Part of a small language model's weights.
Size: width 768, MLP 2560 SwiGLU, vocabulary 25734, 158M parameters.
Architecture: rotary positions, no biases in attention or MLP, normalized queries and keys.
Training: a variant of Adam for these matrices, 1088M tokens.
Each number is 128 + 32 x the weight over the matrix's rms, rounded and kept within 0 to 255. Layers, rows and columns count from 0.

# layer 5 MLP gate, 2560x768, rms 0.0291, rows 2025-2059, columns 448-511
[[132 121 187 115 134  95 163 140 194 120 120 161  94  98  74  87 147 152 131 173  99 205 118 143  69  47 113 101 135 156 117 134  99  74  94 148  83 144 129 145 123 142 120 145 108 135 119  96 130 124 129 111 134 159 218 163 147 172 110 135 125 108 145 114]
 [152 113  87 102  54 145  85  88 124 105 105 133 187 116 197 117  98 121 109 126 168 127 126 146  99  24 141 187 142 102 147 150 122  91  93 163 103 155  91 105  84 173 136 129 127 166 148 150 124 198 151 200 139 125 122 123 109  97 117 146 139 136 110 141]
 [123 111 137 101 157 100 134  99 205 138 105  93 104 140 148 112 127 171 134 108  51  58 130 130 129  82 138 107 202 143 114 124 132 118 138 143 107 115 144 108 152 130 118 105 180 105  77  60 131 121 122 170 144 130 161 107 157 149 146 171 128  76 161 169]
 [ 91 120 170 168 156  97 165 173 123 116 145 149 112 166 103 120 122 161  89 169 136 103 104  52 171 116 126 160 138 153 180 126 145 122  72 113  74 146  63 150 138 113 113 102 133 150 129 134 118 146 129 164  83  87 141 124 147  84 123 113  82 101 138 115]
 [167 132 116 136  86 103 158 130 168 148 104  97 136 146 143 120 176 204 231  75  80  93 119 143  93  46 158 171  91 143 180  97 140 110 123 139 140 155 108 116  41  85  97 116 174  98 141 128 109 193  91 131 138 108 152 158 141 153 143 143 119 117  83 111]
 [106 137  95 155 160 131 151 116  68 123 136 139 141 128 156 162 153 103 132  74 117 111 136 126 155 126 178 124  60 158 134 131 171  89 157 175 103 135 151 118 143 143 174  99 107 137 102 183  81 160 118 108 164  97  97 119 179 145 166 202  78  75 133 161]
 [116  95  89  90 136 104 163 128 149 169 145 115 125 128 140 149 126 106 152 133 179 219 159 173 160 150 102 105 135  73  92 128 116 120  69 148 137  70 150  86  90 161 151  86 158  96 157 166 173  91 152 125 127 129 139 234 193 127  85 153 208 131 157 110]
 [131 113 152 118 131 122  57  95 115  97 133  84 200  74 188 151 180 126 125 132 163 123 130 130 108 111 138 116 134  73 114 166 155  61 139 114  56 122 117  89 177 151 150 171 142  77 141  81 152 104 132 146 175  99 193 108 111 148 102 123 128 165 170  83]
 [145 115 173 129 106 127 156  92 143 154 114 105 112  57  56 121 144 119 132  90 134 112 164 127 141 119  91 129  60 177 112  68 156 130 150 104 103 109  82 152  68 153 111 198 153 160 144 109  82 149 134 169 108 110 104  52 139 132 126 134  90 138  96 108]
 [169 127 166 146 220 128 140 144 101  95 155 119 128 166 154 170 117  51 132  51 102  67 130 110 210 107 148 148 150 101 122 136 195 115 114 140 133 128 144 125  84 144 115 153 123  98 133 130 174 129 153 102 146 158  85 115 120  96  79 125 135 158 139 157]
 [117 102 129 133 141 151 167  96 129 170 149 131  93 121 117 193 146 101 126 116 119 138  89  81 113 161 143  80 139 179 180 142  80  96 100 123 141 170 119 108  84 200 114 180 117 127 137  51 116 135 126 129 171 187 131  68 150 118 142 152 119  86  84 111]
 [184  86  82 133  81 138 112 109 117 192  79 116  72  99 131 105 131 187 173 159 161 153  76 128 116 140  95 161 132 147 101 165 180  85 129 172 128  96 171 140  67 156 128 108 146  63 133  87 140 129 191 150 156  39 117 153 170 108 130 155  69 103 127 115]
 [126 141 153  90  85 146 173 100 164  99 142 125  98 188 113 155 147 192 100 147 169 124 169 128 138  96 132 113 143 139 154 132 167 163 148 108 107 164 147 110  65 102 177 135 125 122  89 135  81 140 106 129  97 120  78  87 101 122 137 110 176 119 121 123]
 [151 136  78 140 140 129 162 124 142  79 119  96 146 112 144 115 179 117 179  84  96 128 168 114 159 161 147  59 114 104 157 130 138 111  93 133 131 125 121 114 109  85 165 120 177 116 142 143  55  93 149 152 135 124 173  86  18 130  75 117 101 131  98 148]
 [130 108 103 150 133 129  83  71 116 128 121  90 117  96 108 126 182 142 138 124 123 136 106 145  82 169 158  57 199 113 111 148 141 114 101 101 137 122 119 101 148 140 111  98 146 121 122 165 169 110 138  94 160  98 181 138 141 164 114 107 119 159 165  88]
 [134 113 151 136 152 132 204 167 142 160  88 141  78  71 102  88 108  70 138 186 195 144 112 100 141 146 173 119 121 111 143 120 152 153 140 144 113 136 161 133 174  95 128 132  82 140  60 128 115 112 155  92 195 123 113 143 103 114 120 136 144 148  69 159]
 [110 117 144  96 154 104 141 156  95 176  75 133 162 173 143 106 153 154 112 118  80 161  89 199 153 132  99  88 189  67 149 145 140  75  59 112  80 114 134  41 143 101 105 174 201 122 106 117  62 136  76 138 137 173 109 148 133 126 112 164 126  97  66 107]
 [208 133  84 194 174 115 169 121 138 106 140 104 138 187 150 152 143 136 194 115 128 146  69 187 152 164 182 129 138 141 149 136  90 109 139  80 153  29 105 133 187 131 103  83  84  90  90 162 125  88 152 145 105 118 108 111 125 125 177 100  70 115 137  93]
 [103 110 130 141 147  86 136 132  82  92 148 147 113 184 142 182 131  95 125 112 149 113 140 141 116 105  61 169 136 113 104 163 144 137 101 219  88 129 138  85 140 189  96 127  73 158 116 158  84 137 130 143 172 139  86 132 178 127 120 167 122 139 121 119]
 [166 110 132 141 120  79 127 160 119 148  81 150 166 117 117 178 181 149 168 154 136 148 102 110 158 111 104 145 104 113 151 113 123 101 160 158 149 160  98  97 151 179 156  71 151 145 167 123 137 130 109 102 163 160 156 117 156 139 123 127  98 141 144 131]
 [ 91 129 174 142 127 164 113  93 117  36 132 132 111 149 160 152 163 123 127  55 132 144  99 118 155 133 115  63 107  94 190 144 136 144 157 147  95  89 175 114 139 123 121 121 182 121 184 177 190 106  97 178 170 116  93 127 148 154  87  97 141 164 177 104]
 [151 101  73  55 124 122 141 108 110 117 124 232  86 155 144 199 140 130 126  83  95 138 142 211 138 119 129 116 107  76 115 160 118 106 119 166 153 103 174 103 174 108 127  76 104 200 154 103 133 135 124 121 155 129 114 171 126 198 123 149  88 142 116  85]
 [115 120 105 134 129 144 134 131 106 107 152  90 140  88 130 168 160 142  76  57  87  66  82 206 171 173 131 153 117  79 152 145 171 106 104  97 166 210  84 103 162 115 154 138 149 161 219 119 123 115 129 157  84  93 169 149 200 103 111  94 102 188 136 148]
 [115 127  83 125 123 110 109 133 121 154 132 130  88 151  76 123 113 113 145 154 134 164 138 165 140  71 122 194 149 116  95 147 136 171 154 110 144 122 124 183 100 149 141 137 151 129 101 140 120 118 109  92 120 116 165 159 106 139 123 162 133 180 136 143]
 [165 124 150  97 173 124 115  88 130 139 132 117 179  84 174 111 145 155 146 179 152 162 163 108 137 123 140 134 132 158  98 125 118 149 146 105 144 118 109  65 119 191 117 149 159 103 117 114 102 150 104 128 142 127 135 138 144 213 148 138 146 141 126 131]
 [136 114 144 144 135 118 160  71 130 149  77 125  97 124 103  78 157 191 165 124  66 113 116 148 100 133 181  77 158 152  95 184 107  78 130  88 107 139 119 169  98 144 106 120 185  92  82 197 105 157 165 137 115  81  92 138 130 137 134 178 132 130 116 148]
 [113 136 149 129 175 120 134 115 166 172 161  96 148 185 115 173 123 157 160 152 145 110 114  96 118 103 125  97 159 161 168 134  93 141 149 139 141 178 114 172  48  86 156 137 123 156  92 100  99  76 108 154 164 165  66 180 144 159 210 137  82 128 100 141]
 [168 139 147 101 156  70 149 171 128 147  88  66 153 127 176 150 129  95  84 112 141 131 169 103  87 149  96  93  82  74 132 172  82 120  90  95 145 111 142  70 178 128 102 117 148 165 168 168 122 125 120 142  88  86 167 129  84 199 135 129  90 105 120  90]
 [102 122  80 102  89 112  73  57  72  91 173 144  95 120 100 159 155 132 131 141 123 169 171 144 134 123  73  96 132  67 155 155 186 128 129  96 105 170 132 157 153 107 134 163 158 119  95 108  83 162 126 128 129 105 186 154 145  69 132 156 119 160 158  79]
 [119 139 137  85 143 127  95  86 114 194 109 191 156  69 188 162 206 142 172  94  92  75 156 126 132 130 135 113  98 126 144 121 156 135 143 111 145 163 114 189  80 179 171 117 104 152 129 161 157 110 114 137 123 162 131 177 172 135 103  95 122 156 102 168]
 [ 86 158 164 162 141 152 207 103 120  90 143  99 123 191  24  96 182  97 154 111  71 156 113 110 133 129 165  84 179  90  98 142 145 124  89 143 161 169  69 121 127 114 125 111 179 140 120  81 110 116 150 164 123 174 161 174 146 154 148 157 102 123 165 144]
 [118 131 108 106 164 105 145  87 153 188 124  63 185 119 106  99 190 127 147 122 113  85 120  75  97 153 126 108 158 107  71 145 134  49 120 155 149 133 117 133  63 116 139 106 111  91 139 103 122 183 114 131 174 138 114 138 161 124 171 138 139  68 156 151]
 [135 111 149 135 112 115  58 173 167 106 110 165 119 144 141 115 141 167  95 120 125 129 149 147 131 137 126 123 174 163  93 137 173 167 107  90 124 118  98 129 173 133 129 117 115 192 113 163 139 158 164  96  81 127  90 129 119 203 164 145 132 128 150 190]
 [125 151 145 101  92 155 120 202  91 143 109 189 149 109 119 146 180 113 165 149 130 137 125 128 178  89 138  94 121 179 135 159 121 182 101  84 125 117 126 183  48  97 140 102 139 182 115 184 135 105 113 108 121 125 154 171 117 132  84 158 106  88  69 123]
 [105 114 102 128 123 107  85 141  92  98 153 158 170 128 109 186  79 167 109 124 118 129 147 141 144 149 165  72 141 124 107  90 108 107  98 137 119  99  98  93 118 116 130  94 163 147 160 100  98  93 161 127 131 195 119 112 116  80 149 124 117 100 102 136]]
# layer 5 MLP up, 2560x768, rms 0.0281, rows 2025-2059, columns 448-511
[[127 107 100 173 153  80 123 106 148 122 116 137 163 129 117 110 114 113 148 138 115 125 142 107 130 130 150 144 123 171  81 137 119 202 130 160 180 127 175  82 116 170 183 155 127  95 120 193 128  94  98 101 134 192  63 138 114  80 184 155 139  52 123 105]
 [137 148 143  63 144 134 101 169  65 122 104  76 110 160 147 149 139 124 132  93  86 136 111 142 106 143 112 155 168  42 113 148 142 157  63 141 152 190 198 121 115  89 142 142  94 112 136 186 139 154 136 141 153  92 135 149 147 147 134 125  96 155 180 118]
 [142 113 111 138 161 179 123 124 158 115  72 184 137 136  63 139 129 126 135  98  83  89 121 102 170  88 128 168 137  90 114 123 130  56 135 123 142 143 180 152 168 146  76 136  74 147  77  90 101 102 129 160 170  42 111  96  58 139 159 106 134 114 144  89]
 [ 85 114 158 115 119 128 118 165 106 152  99  89 140 137 111 147 132 176  86  97 122 163 103 113 129  44 113 158 106  87 138  64 143 137 129 119 136 185  85 103 110  98 113  98  93 133 117 128  84 112 158 114 190  99 152 112 125 122 125 174 114  83  92 117]
 [133 123 130 106 197 158 110 137  82 153 111  85 179 180 140 138  72 129 145 124  41 130 171  93 122  93  64 112 148 153 142 146 139 130 126 131 117  40 133 128  84 153 148  87 152 161 130  89 134  65 139 164 163 115 142 104  97  87 146  81 151 171 142 156]
 [133  98  94  78 132 158 207 136 174  93 160 118 123  90 113 138  85 118 175 147 135 151  99  80 134  52 138  90 169 136 125 133 144  98 112 131 134 136 132 139 134 173 160 150 120  87 106 147 133 125 136 119 125 114 141 116  70 114 169 125 190 102 161 141]
 [104 123 148 135 122  76 138 106  67 180  87 143 125 117 119 118 143 106 170 145 165 135 168 187 116 122 174  91 144 131 113 112 137 161 220 126 140 163 150 124 138 113 107 149 176 104 111 131 157 123 140 157 143 197 114 191  96  51  96 118 112 156 123  96]
 [149 122 112 132 162 153 108 156 125 109 111 159 150 109  83 105 145 119 100 141 107 180 152 129 128 197  90 115 111 200 119 145 142 145 101 156 115 166 173 103 115 134 135  72 159 193 181 143 116  68 168 123 161 148 123 111  89 153 116 147 143 145 137 135]
 [173 166 120  24  77 113 152 124 191  88 191 137 136 114 167 186 129 140 126 182  78 170 124 123 163 122 155  70 116 116 146 151  78  64  85 162 201 119 139 174  52 101 100  96 150 110 113 120  91 150 110 200 182  94  24 124 166 172 150 173 117  85 101  86]
 [120 144  97 109 122 147 117 150 129 118 146 122 142 100 145 164 137 119 113  99 138 146 143 105 115 170 163 134  79 109 110 103 145 118 117 114  63 120 170 147 175 138 115 135 107 146 152  67 165 214  94 121 104 138  77 154  88 155 117 120 137 112  93 124]
 [116 105 124 113  76  98 134 149 130 100  74 116 122 102 126  81  85 113 127 119  94 155 143 140  87 122 168 157 115  47 181 170 100 115 196 168 129 197 109 149 139 121 137 125 166 168 206 141 108 148 185 119 101 118 129 135 132 114  81 121  85 121 160 136]
 [153 145 124  83 189 115 166 150  69  73 101 150 128 190  55 130 104 155 101 142  87 163 114 119 146 110 120  92 189 169 202  93 113 124 159 168 173 115 116 101 145 131 150 105 133 144 107  85 163  95 112 104 127 122 104 128 161 147 134 169 121 150 129 120]
 [114 119 149 149  94  97 162 130 156  85  95 112 159 135 144 113 145 173  94 149 129  47 149  95 189  67 124  76 173  91 129 106  76 156 111 126 143  43 150 121 112 120  96 132  92 166 130 146  95 117  75 120 124 113  57  86  91 159 136 150 114 179 180 151]
 [120 134 104 176 136 158 164 145 162 134 143  90 129  85 137 152  93 132 123 131 136 169  79 135 113 108 135 168 114  99 185  95 134 110 175 118 169 119  94 107 137  96 105  88 132  51 127 133 139  93 121  48 174 159 144 163 126  78 185 221 179 135 137 108]
 [126 131 184 131  80 184 181  48 138  78 168  96 165 152 165 139 124 108 114  92 150 117 105 122  91 108 104 145 161 163 118 107  62 157 141 149  88 134 128 137 122 124  97  75 161 105 118 205 149 152 133 197 115 151  85 109 132 113  95 121 168 140 148 148]
 [108 159  38 123 123 150 113 188 165 127 104  97 119  94 143 163  97  80 145 158 147 129 132 145 129  99 144 107 104 143  97  42 171 163 115 122 169 114 154 213  65  93 160  81 120 171 137 180 121 112 144 114 169 114  89 181  66 111 107 121 106 141  81 112]
 [ 60 178 159  79 155 150 117 154 134 128 111  90 157 127 146 115 191 115 160 107 116 126 141 156 149 126 140 123 125  64 193 113 151  94 104 166 147 131  98 155 169 139  97 109 144 164  88 132  94 147 139 162 150 119 140 104 107 129  98 160 116 129 142 126]
 [136 106 165 141 176 122 119 113 114  88 133  99 156 114  74 139  49 138 147 149 164 156 112 133 141  99 109 117 119 105 132 172 159 138 121  96 102 136 115  84  77 144 164 146  66 117 144 142 172  87 176 109 145  89 102 113 179  48 143 233 134 241 146 181]
 [129 118  93 185 121 102 139 129 110 105 184 177 134 107  83 116 167 117 123  93 125 139 133 160 122 167  82 136 118 187 153 120  81 222  69 120 123 136  77 146  88 114 110  85 201 103  72 134  60 176 140 141 132 198 134  65 154 122 118  93 185 101 133 101]
 [158 135 133 133  83 127 154 125  85 111 190 112 152 174  87  98  91  88 119 131  92  84 128  53 161 147  96 134 148 122  74 163 139  93 127 190 139 104 186  88 111  94 154 184 170 150 111 105  99  97 136 141 165 111 121  67 158 109  93  94  86 126 144 185]
 [ 95 134 148 143  97  96 138 163 111 151 185 139 127  41 116 121 204 158  92 125 122  95 106 197 166 127 133 168 116 129 137 102 116 134 112 185 139 174 157 143  92 152 131 133 122  77 130 107  90  97 127 127  50 127 153 125 139 167  45  71 160 141  96 110]
 [107 129 159 126 132 133 115 165 118  86 146 120 162 122  74 112  99  98 192 170 194 107  97 142 154 161 115 153  82 138 135 144 130 138 148 114 124  94 130 115 154 169 139 127 117 118 131 160 151 148 206 164 138 149 119 174  65 148 131 149 122 135 147 138]
 [132 126 105 108 155 158  93 123  92 168 144 175 131 100  87 115  97 184  79 145  95 157 109 119 129  85 111 110 117 142  94 171 128 125  87 163 119 164 122 116  84 119 151 114 148 139 118 139 165 166 148 135 142 151 147 102  66  73 204 120  99 138 107  96]
 [ 88 124  89 152 100  97 108 136 117 111 176  79 126 141 109 146 164 104 132 117 143 115 162 184  90 145 131 146 139  90 121 129 109 125 106 120 108 124 150 123 118 133 122 176 161  95 157 158 151 123  74 135 131 129 152 140 126 129 109 177 168 104 154 143]
 [112  99 177 143 127 179  90  68  82 187 117 179 124 101 202 124 140 166 113  81 135  98 114 164 143  58 166  82  99 138 157  98 119 213 119 125  77 141 131 130  66 165 140 148 123 140 143 171 152 133 171  90 168 144  77  83 145 143  73  91 135 148 129 122]
 [127 114  78 118 160 117 142 145 132 152 129 152 175 164 116  84  88 175 155 169 165  81 168 104 148 116  94 183 167 135  77 148 139 117 137 144 134  93 150 166  94 158 190 150 131 169 169 131  76 170 192  49 139  62 133 155 145 112 107 180  82 175 124  72]
 [ 97 149 150 116 175 161 131 173 151 182 107 166 105  94 101 134  73  72 117 158 123 132 144 104 117 131  69  94 104 133  92 106 118  98 116 152 176 125 153 119 109 118 124 103 132 154 107 103 105 135 121 129 182 121  94 138 184  87  62 109 167 122 163 106]
 [130 167 142 141 112 125  86 197 152 153 105 131  97  95 131 151  87  92 167  84 119 124 191 138 122 228 110  92  69 106 112  60  90 177 171 111 145 135 183 174 126 112 121 136 138 143 157 149  97 136 102 100 192 155 144 158 133 109  95 101 129 112 182 159]
 [103 116 162 120 183 150 156 179 164 112 121  69  74 145 110 153 108 140 131 177 132 107 131 220 120 173 147 172  61 144 101 138  55 157 104 123 113 135 169 132 118 120  98 132  60 100 162 109  78  88  92 150  99  91  47 104 115  74 145  79 126 157 102  46]
 [124 132 126 124 175 138 141 102 114 116 111 138 134 187 118 110 136 113 144 132  80 184 159 151 126  94  69 167 200  87 184 124 127 145 126 113 123 157 191  87 150 125 164 140 132 143 187 142 120 171 102 110 104 139 158  76 179  97 109 119  72  93 133 105]
 [168 108 104 109 117 138 133 100 133  89 171 178 111 168 111 131 143 104 124 110 201 152 153 123 214 100 212 228 136 155 108  95 148 169 130 141 159 190 146 158  65  56 146 124  92 107 126 105 132  87 137 178 129 162  85 127 168 188 169 151 148 165  94 147]
 [101 163 112  72  96 101 143 128  94 135 125 163 177 120  99 169  76 185  99 121 126 151 162 121  94 108 173  81 214 130 148 193 117  82 138  77  43 224  90  99 150 112 165  74 204 105 132 156 182 153 107 142 162  68 159 106 151 155 128 123 153 127 134  83]
 [105 161 106 161 204 124 165 167 143 122 135 114 207  80  93 112 109 133 165  93 129 113 134 147 177 118 138 106 146 106  72 164  99 160 138 125 144 146 146 148 119  86 145 135 103 132 133  83  74 151 165 121 187 110 132 112 140 111 144 126 138  78  71  86]
 [101  81 164 163 130 127 148 111 147 110 170 180 103 101 115 124 172 177  92 137 142 146 112 125 163 156 170 171 159 103 120 147 173  89 114 193 160  77 135 176 113  72  90 188 135 120  38  73  39 131 175 135  98 106 106 123 153  93 132 145 124  84 191 184]
 [122 131 163  89 227 151 107 101 161  80 117 167 148 128 108 101 166  95 147 107 142  60 133 168 152 152 141 103 182 145  92 165 147 114 166 193  87 124  89 148 122 107 105 140  68  82 169  93 142 141 120 197 189 124 128 145 124  63 140 126 159  98 146 149]]
# layer 5 MLP down (transposed), 2560x768, rms 0.0267, rows 2025-2059, columns 448-511
[[135 151  89  97 104 102 139  69 115 170 155 114 192 127 186 123 165 147  14 142 145  58 117 110 141 157  81 118 101 140 127 176 133 103  96 161 109 151 118 133 125 113 144 128 178  95 145 166 115 109 132 163 177 135 131 128 132 134  59 115 107  95 102 116]
 [132 161 112 128 128 105 162 102 173  85 160 143 110  80 103 123 112 121 170 163 121 165  71 147 160 128 135 121 125 114  98 136 150 177 167 120 132  46 110 175 127 156  76 120  90 136 129 201 101 142 106 160 131 145 155 129 146 182 136  66  81  93 117 189]
 [144 168 137 113 169 122 134 127  78 105 127 170 152 122 182 155 148 130 106 126 121  98 157 130 161 101 120  69 180 101 133 165 113  89 166 142 152  72 181 119 124 111 105 157 125 133 122 113 124 150 128 172  94 129 154  73 133 165 126 161 151 156 130 108]
 [ 88 148 106 105 180 126 145 135  90 154 143 123 167 140 151 189 191 119 130  96 164 119 182 112 139 111  95 157 123 129 109 185  10 181 125 162 155 172 120 125 130 100 135 110 178  58 129 182 128 121 141 190 139 137 155 101 164 100 178 131 122 127 135 157]
 [ 88 151 200 124 128 175 113 110 163 137 182 116 173 170 138 131 120 138 104  77 168 157  99 107 150  85 147 110 112 152 110 166 174 150 148 164 126 129 128 119 116 136  58 102 139 106  76 108 105 104 113 159 182  71 157 171 133  59  88  76 124 133 123 135]
 [162  73 133 153 107 194 147 140 173  99 116 182 111 128 103 101 177 149 120 147 117 165 173 131 170 108 110  61 213 111 186 160 130 118 139 100 135  75 124 158 149 122 143 142 153 145 115  99 119 128  80  97  84 115 136 153 114 117 180 102  74  62  97 130]
 [ 89  63 153 172 121 147 115  63 139 128 120 130 158 147 123 181 132 169 101 116 107  79  99 125  99 198  99 150 133 132 148 101  93 179 140 119 153 118 122 108 120 187 141 184  86 179  96 112 145 131 167 123 116 139 123 102 155 104 125 150 130 117 212 159]
 [119  69  79  89 125 114 137  81 169  90  46  94 135 147  98 173 114 118  45 112 132 107 116 136 102 154 132  97 163 123  99 175 125 103 141 144 151 141 150 165  99 180  97 111 163 155 191 158 163 116 104 131 107 104  91 150 134 144 139 121 107 135 111 127]
 [116 115 167  85 118  80 115 148 132 104 145 128 160 126 110 117 120 149 133 188 162 146 102 160 132 158 169 140 110 101 133 120 125 142  91  94 139 144 119 112  94 134  59 148 148 143 139 114 103 155 143 150 159  99 143  94 200 125 148 163 159 129  98 181]
 [161 126 108 116 159 116 111  61  89 162 122 213 102 108  96  97 116 163  99 205 159 102  88 122 124  95 112 124  89 132  96 109 136 122 122  97 142 116 117 106  71 112 143 165  94  92  73 159 129  96 142 131  78 106 132 112 118  97 101 122 152 159  73 118]
 [114 123 104 159 145 130  49 165 140  65 104 132 165 139 115 117 157  67  85 117 150  60 119 143 114  92 120 165 103  85  70 102 152 127 174 127 143  76 163 133 159  73 178 107  82 173 173 166 119 169 189 144 147 114 104 211  95  75  48  96  83 162 164 159]
 [172 137 116 111 143 188 136 138  82  92 153 144 119 154 157 120 116 155 140 198  99  80 153  78 141 137 105 113  97 103 166 141 124  70 185 197  85 128  84 127 123 174 139  86  94 172 132 107 117  89 158 103 129 138  79 174  89 118  68  91 108 116  92 131]
 [158  93 169 153 135 102 185 137 135  95 103  92 130 133 123 162 111 112  87 141 124 137 173 129 157 178 150 148  87 101 155  66  99 145 131 156  89 104 169 102 123 128 218  84 130 119 140 203 148 105  93  97 104 128 131 130 140 133 217 111 166 108 157 124]
 [193  78 137 124 142 124 102 140 152 137 148  75 143 114 156 165 160 120 131 108 187 168  74  42 181 118  85  99 193  68 160 117 141  91  97 101 159 110  99 126 188 186  78  67 146  95  95 133 155 136 119 137  79 152 101 136 119 122 148 120 190 128 136 155]
 [ 72 134 158  64 122 114 129 146  84 140  76 112  75 113 112 154 165 157 144  82  95  55 127 122 149  75 139 107 139 114 117 108 130 128  90 136 113  92 122 128 178 178 104  94 115 111 102 168 217 133  89 104 140 150 120 176 108 103 142 102 120  94 123 106]
 [129 194 119 116 113 172 103 141 128 120 126 121 137 127 175 160 127 109 104  49 110 127 169 122  98 176 111 176 131 126 198 164 148 150 130 101  95 157 124 116 123 174  86 175  88  54  52 105  95 135 159 100 115 127 114 135 201 120 153 114 136 130 217 162]
 [127 141 142 140 121 119  90  76 129  72  94  90 154 104 113 101 193 128 132 133 119 160 160 114 148  75 127 133 129 188 121 128 170 160 100 131 187 101  98 140  89 115 185 120 112 104 113 106 116 142 147  70 188  88 193 102 156 110  94 137 161 154 115 167]
 [126 210 135 136 187 126  68 164 163 164 112 132  94 155 120 128 141 129 167 128  89  97 102  80 163 132 116 124  91 113  46  81 209 113 115 128 207 115 159  99 103 102 132  98 134 107  75  73 117  57 155 120  96  78  95  46 109 157 123  88 125 154 101 154]
 [216 198  95 112 164  72  73 127 175 124 101 195 154 173 167 101 175 133 173 108 106 130 179 162 143 124 126 100 166 164 167 168  78 178 147  72 121 176  44 129  76  50  90 137 145 154 154 157 113 154 148 104 159 138 149  80 126 155 154  74 160 142 100 185]
 [195 119  81 154 102  68 139 106 107 112  98 145 209 175 146 144 137 127  38 140 133 172 151 128 116 166  93 166 136 117 170 113 115 123 114 167 114  91 162 132 129  78 114 154  97 164 118 183 120  83 181  86 139 129 147 147 186  92 167 128 135 128 142 100]
 [136  77 157  92 124 108 123 124 127 147 170 224 143 162 149 139 106 110 137 186 163 168 122 120 114 227  91 137  74 117 102 162 104  94  80  73  95 143 124 137 117 114  98 143 149 161 112 141  85 148 174 140 102 105 103 162 100 167 186 152 153  52 134 128]
 [161 107  70 135 164 130 197 124 121 150  97 113 157 112 135 132 192 221 137 174 138  99 127 118 155 123 155 111 164 181 131  87 100 115 131 120 193 178 135  99 145 121 126 172 143 112 137 113 129 150 142 152 155  68 156 137 111 116 109 100 152 194 108 134]
 [111 127  89 193  79 113 152 158 107 123 146  83 175 142 118 132 130 132 189 145 126 165 103  69 173 145 144 108 151 143 173 109 178 113 100 170 137  88 180 139 157 135 157 101 105  86  86 129 111 124 158 138 147 110 133 145 138 150  98 132 114 157 232 115]
 [125  39 152 140 174 169 137  95 157 174 143 108 155 148 135 124 163 148 146 139 104 168 128 160 178 118 155 190 151 116  83 148  99 147  92  81 112 153 138 155 113 162 150  77 137 108  81 130 143 111 123 164 184 174 132 117  94  66  75 147 102 116 119 112]
 [ 96 167 126 137 161 120  78 135 128  99 121 156 143 119  56 114 198 166  99 106 164 119  97 143 117 113 116 123 137 106 129 153 142 104  69 121  79 124 160 120 134 108 169 113  90 121 166 119 177  77 134  62 125 137 117 141 147 108  97 122 163  99 102 115]
 [ 96 255  90 123 129 139 149 155 103 122 165 166 185 149  89 153  87 122 182 118 182 187 103  82 120 108 140 146 118 154 113 154  94 123 158  98 139 115 175 119  94 157 121 123 141 121 138 109 112 115 138 121 124 104 103  87 144 137 127 144 119 164 147 126]
 [145  62  33 104 130 197 159 158 129 115 124 130 114 124  89  92 133 110 136 104 110 157 152 125  89 130  44 146 120  80 128 125  70 153 148 129 162  97 116  60 123 210 176 144 102 152 156 134 172 130 181 140  53 138 155 122 138 121  35  55 159 120 155 143]
 [117 177  67 155  62 159  94 108 197 173  73 160 162 164 141 116  91 175 145  87 131 151 195  66 146  83 121 132 120 102 152 171  71  87 111  64 151 112 100 171 155  80 125 138 161 159 115 110 125 124 126 107 152 130 100 165 103  49  55  96 111  51 134  92]
 [131  53  74 128 120 114 105  90 176  78 169 186 110 105 118 111 137 131 160 127 113 133 158 155 100 116 125 106 168 142 165 154 108 118 135 139  99 138 155 103 123 152  73 106 145 153 155 130 102 144 148 163 178 127 137 116 178  79 113 154  86 126  89 109]
 [180 161 174 108 127 117  68  90  70 151 137 118 124  84 157 162  90 102 133 106 130 128 126 145 166 165 148 126 121 131 121 122 113 140 124  90 123 134 117 156 125 196 178 179 166 144 102 101 140 136 103 132 109 147 153 105 129 100  79  92 138  94 180 151]
 [103 166 119 157 171 145 158  68 127 131 140 147 145  92 200 117  92 116 119 111 142 112 101 139 105 179 127 125  49 180 132 110 122 157 118 156 139 164 133 140 139  85 112 166 134 103 104 166 126 117 102  72 130 135  98 104 114 135  88 155 118  66 189 145]
 [127 147 163  77 119 162 112 112 112 104 192 104 153 104  75 117  79 132 151  91 137 151 215 131  48 145 143 145 166 137  63 134  85 166 209 107 114 152 114 154 181 116 129 126 102  78 178 167 161 108  99 118 111 144 120 120 133  93 171 110 149 116 131 111]
 [158  96 153 102 181 148 151  87  59 136  51 115 116  58 169 107 127 139 121 134  80 144 100 110 160 141 140  83 115 148 176 160 149 168 146 125 104 101 153 127 147 130 173 101 126  95 105 115 123 144  96  96 165 120 152 124  88  83 129 171 135 100 120 151]
 [121  72 154 188 150 109  98 175 120 121 184 133 172 129 132 112 149 171 113 158 187 168 104 152  76 161 147 139 163 167 120 134  42 134 131 134 136 116  96 168 144 102 112 112 160  62 117 135  88 162 151 116 169 170 149  63  84 135 136 116 139 141 129 138]
 [ 74 184 110 161 141 105 135  88  67 110 102  86 161  77 101 135 125  79 129 173 130  69 101  57 171 144 107 117 179 116  83  92 114 123  84  71 131 141 152 128 104 149 129 163  82 131 167 127 168 136 191 102 107 163 129 133 152 125  83  96 131 122 133 123]]